Weights of a small GPT-style language model, trained from scratch on English Wikipedia.
Size: 3 heads of 64, MLP 1536 GELU, vocabulary 4096, 8.97M parameters.
Architecture: learned positions, no biases in attention or MLP, tied embeddings.
Training: a variant of Adam for these matrices, 200M tokens, 16737 steps.
Each number is 500 + 50 x the weight over its row's rms, rounded and kept within 0 to 999. Layers, rows and columns count from 0. Numbers have three digits each. The size before them is the row's rms in percent of the matrix's.

# layer 8 MLP up, 1536x192, rms 0.132, rows 1386-1535, columns 128-191
091:452544504470497406424532534495463455552466512443489450440497498602519547511478562507500526478526554415459498475546491547505468518495420551581466562505513542452460476528457496549454469430580475
106:436393480524545574544530512636482448588517509586453543459480523540602463496499560483544508470519486439577517525529474590494571573474380506532467532521589501548518405526452638511583474512559554
076:520479495583512558491461553501483583506456478499490573529428512486505508555540462442517512435516504405465609472484455478493512466514453507419516458561533516472559571551513484474494473545450485
177:426432515439441457579520471511529426456514520466459542548517487529560541420472578534530539584490485408495526542523529462539486553500526459555529541468498525353577490404399542503435515459560533
091:497454552468555449441573507522557506600547548483437450481472534547552589538544505460577451566506553394480635493452506424651563555487514461444449470507485595494539548490429573491491463455522485
092:556478459518477570563537508541397479517562537634506458531553556430596452478531481496539482493538408435590573554541579520540561580491511488495530499500526501431431478427489536566507564522488442
103:499484553472459457451482458531518382558577553419529496489514518452535506533436568481675497503507427455475527520528520463471531516545546501478519488495528491529521458560512472444569482428498513
106:426509514484482418554397504484445470495512647498548541585459582477544535520535452482486533536460544407523504464473526479498485495478471542562526496410462576515478505486439587567586496516560427
107:461515448467483518532503581545554424587449577483495558454471511510578489489441513507545445484496601481432485544518529474511604524557548521505498463454468463482428524487497467545518499421530466
088:504483588514444501614524487512580439506557597500530479464478569415487558436509578477539502519471482478497515488544561484467539428417536549550504504448468461463569522367485499536594535479544581
081:584476448446382515507462458489551546511510533461624482520436447449556392509453482485475478398497502599475436398504468527497444496553441519590548444576531492530502519540554522485460460452481514
103:537481474467472460501576452566500547525499580486524536488481509419505594544533504488471492588515515545480505638533600556621514496539523546590471622494389574383523496537472490500468525518517525
110:445579499501531451520528490472437420471461572511503462478460537513519508477479492526462503475498583427480478582515566404535452492425450481561477613419559458484467552494466516528489493595585424
102:578517467456553454507492526537480471502422583448612502454505465482534529512510513508585434518551582498583540527534581423544537483446426466592514494534477556492465525584510557548518482492473456
093:502438485475457382448474408564445518499421532556505508567455511512425559463546582520492517458500488452456453475519456519471458610515477508549532534471569420453506394485426539548564471424484441
096:442510512494431494500522419488475479492504448548547500484494450508488438563504505537469462475528385475549501519400483464527466545489516611612482473477541558493466536538524462574502470572531611
106:469497520489498460494494570523514430415382553431535485590460511462478480350507471489553543540418482499445449482521453513533497460410580482482606518477494443528478549475499436455481482525534534
106:417545490485495419452556555528488509563525534449564428432548472451488500425504444555520431530446534578476503543457518376602545456578452520452432500488413516496427570522486593483499521521520426
110:469604451497530396457549519477516391530552665380481484476502474490505476573473537517456480547534415551485536500603495499519442494515511398493472457514492549511549435494488505559468472457464426
090:522520476568456445490424408503407420605481537584449559535575535470520497399458522517414549563559421477439490557481492575492541436456464590595654487477394526515474477482423461486500522500516511
109:433562491516468558511507591552514495511519552523512509400454494432583497583400451564517460424457594508517476492500490548476560462504518514538498445503544579472549513556463400484572478442525502
110:464507541512496429545540512544504446408481490500531533525531488476560506479529537529456545536495541424602522551542551484561460553379478481512534463454415477486447541508490644516486564503486533
106:494520555546544538419441551534503484528510534506464513506561469495515601521531563490455503503516498543497532518552573534448496517381403468487463533505554546507507478475557503579468490499401499
102:363491501489434494512499418490405527468529519555513381448531441478594478460556463454567460522453589557531515530497469457508469485512620578533557473478518432472484544409460569506536534587523454
109:518477482483374446602556484576519506563514485554494443525491521532549444492502569489558493488482515460478472513528425599451514484383541509572497517453493519471559502464456547519607475527561592
093:451521576555502423489476480559440527428492499473545447530520541506473525381527474574565466514469599504471476514401469386501507623487529571542605523482521507499434506495486578565503483547533499
090:457536557485391482488506602504541518421456552419511436460510512502517449506547511529518439574474499555521553480633571496576610424576454464526450515508384419527472513566458474536489516508503566
139:418527596540461431510459552435527461525493463508468489521474511459462607444499467531504548568544483547477463584480550422588520531483416515569582502473448446470428549525504509555568474444568424
106:503513519503492529479501536456463447462549528437506508538482605461573575427508413513437428438516501495538595549517516449490616481535444573491570486481502563513496473435526575521541522446621491
091:483491557529515507512476522494479452660456530545405460576497572510623517475502567488502536597501620504520561623469543497544536472560459492524553572514382524425511522463418566482487512488544530
104:423408553476492473532523443529492521514547459447611466565491467501490484529448531570535501530467526439541503463502552445535512532480517502529506494500558426475417457481529505500453477557569490
083:384505480446449538533452501498554435403560414454462494517409552522491476550505467484452504564512472462469531547668556588575463465522452580498526516439475489495513540465490421428478531420493502
106:566492520533534356510510466563459524488420550553507442582568536507532620425523487514473496499533451581394495561515490463590466525461468481513515546441454472463396487545436556435518513499463445
094:519502408427471484550553574484519486474519510348572361484467578559544469423568544466547549492516573449542560451476503454559575511463465471494534499513446539396531514415460466512549521470443510
098:468507513477575474511530480572461380534514445478543426415554485494537514514562527505542506517386468541464528432598543583465550532474539489444581555469506435415421466593545562450489482502446431
118:498552452606465504588580402504394392477540587463448507428519542549495536483448558493515462463502459452501570476465513461511524483496531553597545531522552566457493479499472407572497508434518487
108:405504622550518525540452567516570565439480559543466534509476516444538555506469537534469481448537492524522460497537597502430474530488464500506435561419480432480426515499442600549547530468578541
110:432544511507449540539596427566522474494513471374497496440554406470602479516518461573442552510421458500483559549560460503500498455458524529479487481511477485513488464439528500506522490474501529
108:433467527486507510585499529528480472492399454449554506543554439457587561561511525537521536545459493503530500516471486485483460530389426487498608528499499416496450507441441465498507400527592534
110:594584546476432507543564480490522448537613593541550484602432542440527552522497502510610450484509563497536504513506440528482595492523512520473564507441550509494475417546503435574571539528568563
099:457456512449481534503523525593502494435510498535495464584532510513600511516540584505469486532449527483580472557606555462476427593429569395527512521534561508459544532479488650591500481507482450
103:400476608467375425578618570547496507461522593416471546433547598547524561517476527533596448525495540505484526530583432492506663428565507478450375538517530418523461432500481473486547506469553530
092:487472578475545573518521514602495466494448514483542513513506453457575426488608595501486486548398462470579503433538583465518480565554484544573464563505476645481541572506494435442572452548491482
098:478539506473451438445486418487536457493533470494519514611500514528556593459581434531616488518567435489490563636503470481494458478493604476463544453536479468446513496533487494543415512389462482
091:467481540477486430525503473456544496504476572509628466533582471397452563491549476520576427457604504402570494532439460369480604484469476410536476487486550491552481510524551474447511562537561540
094:503530613478552469548540466552527495427568547555551459520554453525480465458545509542548466570509470445553543590474521464510470523466496461575574469494514471350520399501442454474518480478518548
091:470516489437511417531576430470555488451494470523480499467602509387533466447487519553493590491470483439471555486529543546493471497482424490543478548429494450556470435488484429567546517487502545
095:512391487538519561577457529558486515473461482458516410559491491548524533485542465483437507455431492454455458553529477504497426572439554492518498473566465534454512583492347577520532459533476438
096:504498584418532556554428447428454464481431494589594518585524542601478410483582530550552432485556492542473553469453477475479522484497516434555553508420403539589529510572507516458489482503568481
098:501504475499578519473466524605422475519566465471536446466458494564483498453500533502561485533501543536502565476473466549590538591441576605561523472527562444409465455555492533442538468516467446
103:412549456537476546592434532544459407602488532404536455537522540457441414426482528528510487555490535519508493500582588431575513416506539517607610472459517519529525449490424518506569564465540494
103:461444463515534449612499503506414454533429663647584520577480460482510517489509526469460481459490461503508510520633555560489496467479458434533505493486445563478393481491342585553491516544440474
082:527586456450453380546466572415495425522470526455466532378525555455509509461426546495446445469533560489538543540513473552508553508398489486522515501516415501502477526510518449527508502542557468
105:517454478472500536480521560552430456544502460433509498515515474455525473478536448591489506541527616415514455424449440408530502521389594465487458491547513432367440552520547572489511472485492568
092:458528474551498417505463378534518502456452532528440475505440523487508526528554421480489529568456463522496527598470463548461402627440554499501545467449493483479495546444508423544572433479486457
096:397463471485526557552546555498553453507465523453445430419444514512506493413526517489554575505345617510453492437509483504556486542463496572522499464514494442498457538480488429480566397463406454
102:490573560452498457494420529516601444530568500395506474489497477509539511442475545604614492520462561542472441514422551540468450523490460491456436548478462473439489436350508491472502609469514475
099:542506475497477593593467486507475492543416489544463543460444460512567492458484547481508486518494517470501472473537502539509481495460571494525452523516583501476548455528465440453556425406446482
101:537494551511589543464533488548472465531484541522459406473529544483522559471611500486583503470495500469495524519464459538560525476481451427473509511517469574503504490498488457586464413374550546
087:448629529504532507503485521537432517493473558497498477520595478544540489618505479477555486526525420434559514580495568618565623516525481540523435452515520531462496545479419448445435517455454560
115:546526514493613396445449568486508479473422510464440505604523479483493486371531429493494492490513457419477500561576528487495516492473436528517433486406527511527346510536499512556527454481497431
100:571456545504454520595534428527571506660481503493506542603530577554504514575485510498511475485504452458453456559514595584556447515514466546513547555450542568520554471530459532496550486473460432
108:579478514501553477617447466487560480566480562502480511547581587482551644525486513562515464436455562548484548524509544624479533560522509477493489518451506473428485376363461428522443496422477544
098:527493509426523532473451531519432497570558460520463405494489500489558501371496521622423485446488577445489519506470444563486524518507445467488433572541473468518549553516420506542503528506509508
106:494511508431549502539552512566505499509476516523456456500510535554595526463556480479529572383458531488520435560537489535545555529460437523553418488515564548433484521528448525505537458487453520
101:568508531545507542499490528602518469493513502444478453545477566498493517431570602508434398555461506560474472554542512455444503494417415484544508523467473519464608473511480588454525565507472413
093:474511473529559479536551439500425487589568592555494559483554611541581465575435566544509442520507505514547548507514598405494552529492398576558478541464562509510505426536547434495516516508502375
094:457506499409526470488543511505578410519418585401484511500438488521469535418470434464532543548439522515439494512482532523472467477610423405491493544473442509509498466531484489403466544403646477
096:565494508534465535532522514483386519543588532437486505517546504438495441529504411569475467465494410508537540457490612471513532430436467475585528566439518532513479453460479514545571460526537581
110:563537556495458425512576567517468401596522533467501550515545530440530548536508503518469448419572467565501583475497553490511613488449439401491518477498468486446538470588526451580556479444489523
104:482403513482550489508646437515557501576461510445485472411529498462440469475586528542464478541525536465481581515564482507616556466502537493527528482471341560533376478418463458509480539465480529
089:523596510472600528505488630465535402520469483487542451568477513562530483450506541511524512532607556465440504563492504513584511463521468554491519477518461566451454456530515468449559566526606588
091:452529519516637509450503454500485524506506503399450401407424519393504587525483512497527525497511572522479529563555450416497492451468480445492412442505543481414488514469492454498564507574451468
099:527507555514548473507443442507491520474451428643484520525477489502534551359516548501550491548530509452453536618461531510506451574464383447561525478497442446550475446524387431484521525483554457
105:429496557517544391523501455554415406496490577547500529558550499585520536430425565535492580483414457505452512527557516541510521496422430469581500450518477474461482483525465615518509421448468469
106:504432515441394568513473511593495520555480489436553434624575535571559542594548482591505485457466484473517503593424469439531482516428428560545520516529580575481541477534554428503540472400531505
111:432500501369500474504434484475434482496511507470478503523452541577569543449572469540445570541517491490459547490476490524551532459535444612508397516504410528499488522451495525569509450424472468
105:499459483412555513502421469449544482456500457484439482465560501444462494434618547550470414590525562334505565458490506432614478498422441509543544487464502480442498570479470416620527481440438540
099:510474501412604499489448589485515524537528608520513488550487508409492551477487455513496336562501590511528574494446532591489536456439500472586549435491479509466518490472370469444500456440570462
089:623557522524497490513515480506435464561508528468489569441509486582535437307509514501542449563472579486429525502423497514525621480558467542508545451560354492475523496444467527474600502435481577
099:506472496488478405505493512558522472472479549389530479566395498467473491451565563499474505516479522422451512515543447563515458472477440573506524541476457527435533467546409432477512429408477536
098:501435445490410501450604452519480497507577482514494511417553544538486511452546533589562437489466491513593603511419444483550501571508524528505512481588570452464533545541463537516495470435478541
106:451445481569475461531440386478510498499473495486515481541400579418514565533629557515570467469509487528539516517537459556601553542559521512560503490469561569459517440516477449560491492433503513
103:496494509510485385493494444527374462464567476492474497536517524421518537497504493625450467497563563552573545610514500470475448561528511518500508548428527458419460467368449537490473547595560416
098:462553514542473549497515540584507472432577537540545567472506544593543471571534490478556446472405545476427535458560548589465514528449509481553484514460540473500554484544451461539484451401496479
087:472449485468498480535552510570521523569470519474448472494442505465528508537556517509479454479454522512512532545591486578530528584500494459548528514434581664505523497474498509514504448542503471
113:478411588529469460553570466563445510477494488573455486542605501524561501456511469551501539524554612546518472562474526432525508530485514532522504457501515513512321550456467600536511561584504454
097:439577511435559526507488484503538444457537529553495537476464502409510504522613476463551437561510403467527639542547517492475551498467486498517531483482477558547549465513556480545485440355561507
097:513441452434551526634493482433461542493530473526597438432597497439480553507620490531470429532501520454560452476510465489516502542465531467514486527518583430396484533368460495551484546548468520
082:535529522431527520460421448476617536502570494489451500400490484488560576491437511537587417501490591522554505499569488497517516569510509568571511555556459467463564543499575542545464421523451491
070:470478487429446603486529477482491510514491544529504563382527508471481390445513600505529447513408582440547572490464467482521536548433441534542549513461430456491479507540555528471488406512561433
097:425466510451453570609456511630387559497445590486506575484522527481466493462491559551438488501427428475484481515550514519463462508523515593564445520481402541447520442536375617573523522557554447
084:539566471444564515451445488460525512477459470490502517446499479409517504459425458485491464503518500509494619465521493434576575538476560582610505469475548505346410486503560542537448539524399533
096:479462586407505465471450471518515528432454500436537436491458556450514456461496551562437540454445544617521449531543539516480499490439470427511509538542398439440414568509506541511466552510507514
107:463475534527530497490545528508535510573587535366522503448519519582421559508460456577474442518511503395525537527475554641518462517501540546496441529521447547560475513446439545537484507327560517
092:455480519453488533541488491541530507490464483478496569440506579447537510386579560510474430522439556533493571481514513467465485503484495520565511550481480507346528509563498588571598467472500614
101:457419462570500515515559526481462507425491532430468475483536499514501619615544561493575492611521595416509587543514520516593539614340509478560547491474485541366506439512486496464503508513505531
109:490597476530568407482511455475488470439513578438520465553447505410436501488514425532491438608448517536496571593459461472587581531454492491576464522511431492476511571549518491564541486490508511
094:533522568467531504497512513469488490433477465551469557542566507519472508549472500514605535509422458493604496510557501583518541530477475488518563597490560469443503461480438476502436413519463486
095:398488512430574566592500510591514471506441574356499443655554525519532462497466602572459448496433488495508546499587514438499488471445546509565537512482526463501466430546483541458514462531478449
116:331586495552463421562467445484479512398449503450518439477503491428505597513599517543505513495517523548559555504525520559542453584510523456544526521464499513425469526443352504542590521545509419
103:465515541446457526550567561596572441492420575422552503480493529616519507422563532514602509531503546523469498561480533567489536490481392621492500491453449509497523386477537507470566520544551497
086:535577466455581472486464481441518550519478535528499471422452463486533493586495526418415568419551508504488487453507421510420491502493522469464474364593426510477437461501524421493527474484419480
093:475494539474506485496430507561471439512401486494457493512465562426524497550564453457621499510516497488461579461576433496477517513517545531547633421555535467458477458545508443463491513464449437
102:512451571498515533576498442521452497444454496528518584573506549422493595509478495528477444534603469503584541545568560501533538457537416478523509484375508539453429422469503504583502521478429478
101:450553538392445498472406449493407477465479550494527504514466512496484495520536508462497474495446473517416518543517569524500505513498453465498442556423441426563499576553503493429516468484599478
098:464501531538520362495506444482441436386456504443584466547500560464550512460597497498577519442533475495559540545544506407595553550509484473506474403439512559437449538513495477487538462465484483
112:448508479433546496433504466463561567419461473515535478508406428447526542455596493520446533527482577460475511465546523525571453584340389450485459520427497507483445541495474580522516431546457513
102:491533504451519407572545422488449465522530646514499492548495545384552494484496530467547489559464412561556600464519532548531519529407476499554520505393562557501441493480533437540529489473488479
078:553456488489453524517524448580380417531508491489528542479499564458513513553600577514476423500471465497535489542558581551450397525519510521553545540509494528506573489422550531437571561534505332
104:466460575484454406543445454519456523495460489520512417544570485423560595487517529593506407472449486514552483482442453512430449473500493490497527562552502452499552519546516544446504581556608498
108:463541486472499500485524435518471468481509432445528490504497436488488460472510393549524451517529594490494560497513485405535537488409426581536495477495527474462430498409469489524476457620610565
092:439532574470344422538554482507474471498520552540467488381632443487493483629515440578532485494414429488521423534553603636530518501414500531479516488526401454493512514425539442448475547529486532
065:498457509486550555547550569481497506595463486476551560358494611380488539495440487508564568469502551471574543504528511503489550506500541549521582420603597547475539520580530507492473548555459407
092:549465510473491557489538466540488529508618545486593464547532534588481516466520596587586442439465482406410486436493468484528460535606512501599483508546547612476520482563505558448535418538483450
115:419489498492521409570466422510494485505546605561629542564506576497494576528468580508478596480450472418536467501562526553541470544486532502528422445443454533455534490376472564499521543495514552
106:467530556535531470419443360433443437451546533465446438534596542487554511551529583532571462508502607550595461448527517548521507517551461530455436515523557484449478489528436524537563450524489419
092:490510544384541556478485514487540485519473593472563498428629490571436464556449477632569438487435469479570511450544564525475524508596460487535390488400482391510503447501485468476496469553533499
091:523434497471535420500452489401560389527560597578530471563492553504520560509435525568515519451532496530550482629546445448527509486365506460526581488438559533522552596576477493548597543553538512
095:499451552349430521580558479571481471455516534472567586597579497569487463521490532519473520517444476459545469552484526460515477494515564420543502548386481510518590467485379568511476505513517524
095:432529480508449517506562490456529514532587554449441492485445583480567471532517495501527420485548481586458517458604464486531612488378511471590540563535499531536510449442518565459483563572507536
105:474505532453437473597473573522508549537479500566575496628576546663492520550561499538453486553530504472476496518498592536528475533415448475533554494370486531439569458554480469481604552495522569
093:524442506508491516475543479431461491547453548574420528499473544486522470531496553537492412536574517530493517501501471506524452482510518489643543514492578534486487516478410482640393468500450469
107:576409546506504496481476423432501488575435517474504598530415548498422450427491485487510468591579457560488547558560498528509546435570495623548535485473475580524489528544482517495481481466527475
100:414518541463568463604500503435628449469486568408533388514489533569494561508547616495532516459441618455557482484558434454544577451414492492531498589505486526475530449532530460474555475488523508
093:410543528435466515533590537679452510493480496530531507552568488597467468506469556562469534540423520455535567523473600538518546573466439500516392489492528513442550519552445502496618570488523471
091:354469498572477534539570576509520404533584562515508511589601535587548489471446456522497550600450461399542540535580514516494467457396523538482533468533369485496534454362456553436490618465532444
094:478518482433535580538506460473477453606464495539539559476455490549449486405625517522533376492471477518468572437466472533496441487553546418469540534463430445593489482549458465510440478404534467
088:465455520504489580520486495585580524603592468429598462476514533437492398434474498569538414484461470591538592519516520457535499538529388455614485476588523471463552459555478542486515520413498450
088:560423535484455500504495464546557483567520502482477608428486511489420481492466472539584480489559429427514518610542471549533517571594544610457490471524493390434486565451442495494574552458545441
099:517544487466483527511475415444424449537507552524546562433543572508554472459510541530481433485484503518553573506537566490516548506503450527510512524366512580470372408482503528592550508568523482
100:527445589563541425477494462537483492511486468519476482405472572439547531546567554481447496516529574369549625488533475535533550539419527433449541547455493565419553492563444477532527500441468472
099:488500535465543545452457459508429440454477498417464443444570538536553450446615387504620467545456523491532474566479526517524501595538558595510524461523448562374488530457488483511491461435469487
095:574441504477431550529571502503492534482512536486551532523518551546526505543514456534446468506560427454473516576527504523497549514474495501564465541522386454514555566455461519555590533482465557
100:502506495475459520530631417593527434573524503438477503502410578521545561524463487467522492507447501539476449477440549455568588510562522485531581466463511551490564415529493492467485424482537598
098:446541538511629451516500515533497436529516531458532494485491473499464468531512473503537522539432478466526519460518476561514481565466429583509414523520556475561428571615482483469552469510436478
100:529556437544461447563497486529465446515578477491455530563523585537480484492441408494485483434470472487504460401478545614511514678556428570517529437475499551532454434470399488499527489394528463
093:502396536598401495552504410528513561513433530512417510553477497512574552487514450529501412455460508566491487641507499477584451494501457488565499540487510490469558517441531486597523428506542592
098:398481583560525477546461484505523478469495528492532491528479520412472457576507481529459529560549469593530540560461574463564445528392478507571499429397365411458391547399448510515473495524423567
100:517480499444453532521477510523500491576472419488465540555404477499573496478533533519464486481504487421505469551530532538502463540465500498620438639495414512534504543467476489512381494519586503
100:459486499551446458485524565565616430479481567401484501514460554466536505423534450470520405560509504604479449496514441514518539489392566473441526487454507470463412461524553489540519469371520544
111:525503567509509522570572496533448412505495475560482554546544481483574580440443554549519500497463431561571546499516441488414466510428506442531447528486557462410510504451493470545529528478452569
102:468455482478433503559582507541480504507530548523546554477535459523528524545513465555482355418397510421492521438530541481553439519457562476559394481532528437493505543518361489506532475398423506
109:457506516477566477527517557531498499508483607429590474517500541524483486344518582545534515608444596532478459553554502384588499479561576569473546577477493446442500483415503573445445555575487395
106:393493539525554569507505545584506441511386490432448477511544486473484527423564555557504473549493545520494465585434517462534579513446418536636497496508447404424512433561512553531602498541545559
096:531554517505530414536540573495429435505513498555552534548468502440523569476533550494505495526532504412569578563511519579509457499517447522521585433505499608471592468569520515604458509355520554
111:480394507483493464535548481452519449500538498539472475498523605529543506542518510471521503520524514484605501524478447490498496525424521478501439559558500494490600490508505608673560421493501471
117:432535460493515458545497533564417470467513554504511431565515522487506586476562461532449492492487590514480502514514536451472532512511462473520564497450503557455478486502418553647554486486589444
103:473466527485563473514568418474483482471549496530564486551486543435486559469518510525502464531502526528468498567524551525684593560471472469504524540410406533478408506486445534442464516464510477
093:495522567454598446537503533517560394593429499515492550401548476509483518431544485499556511558468451489484563484478519577499557467529458555533467493527446517492541443608511515422504503502568446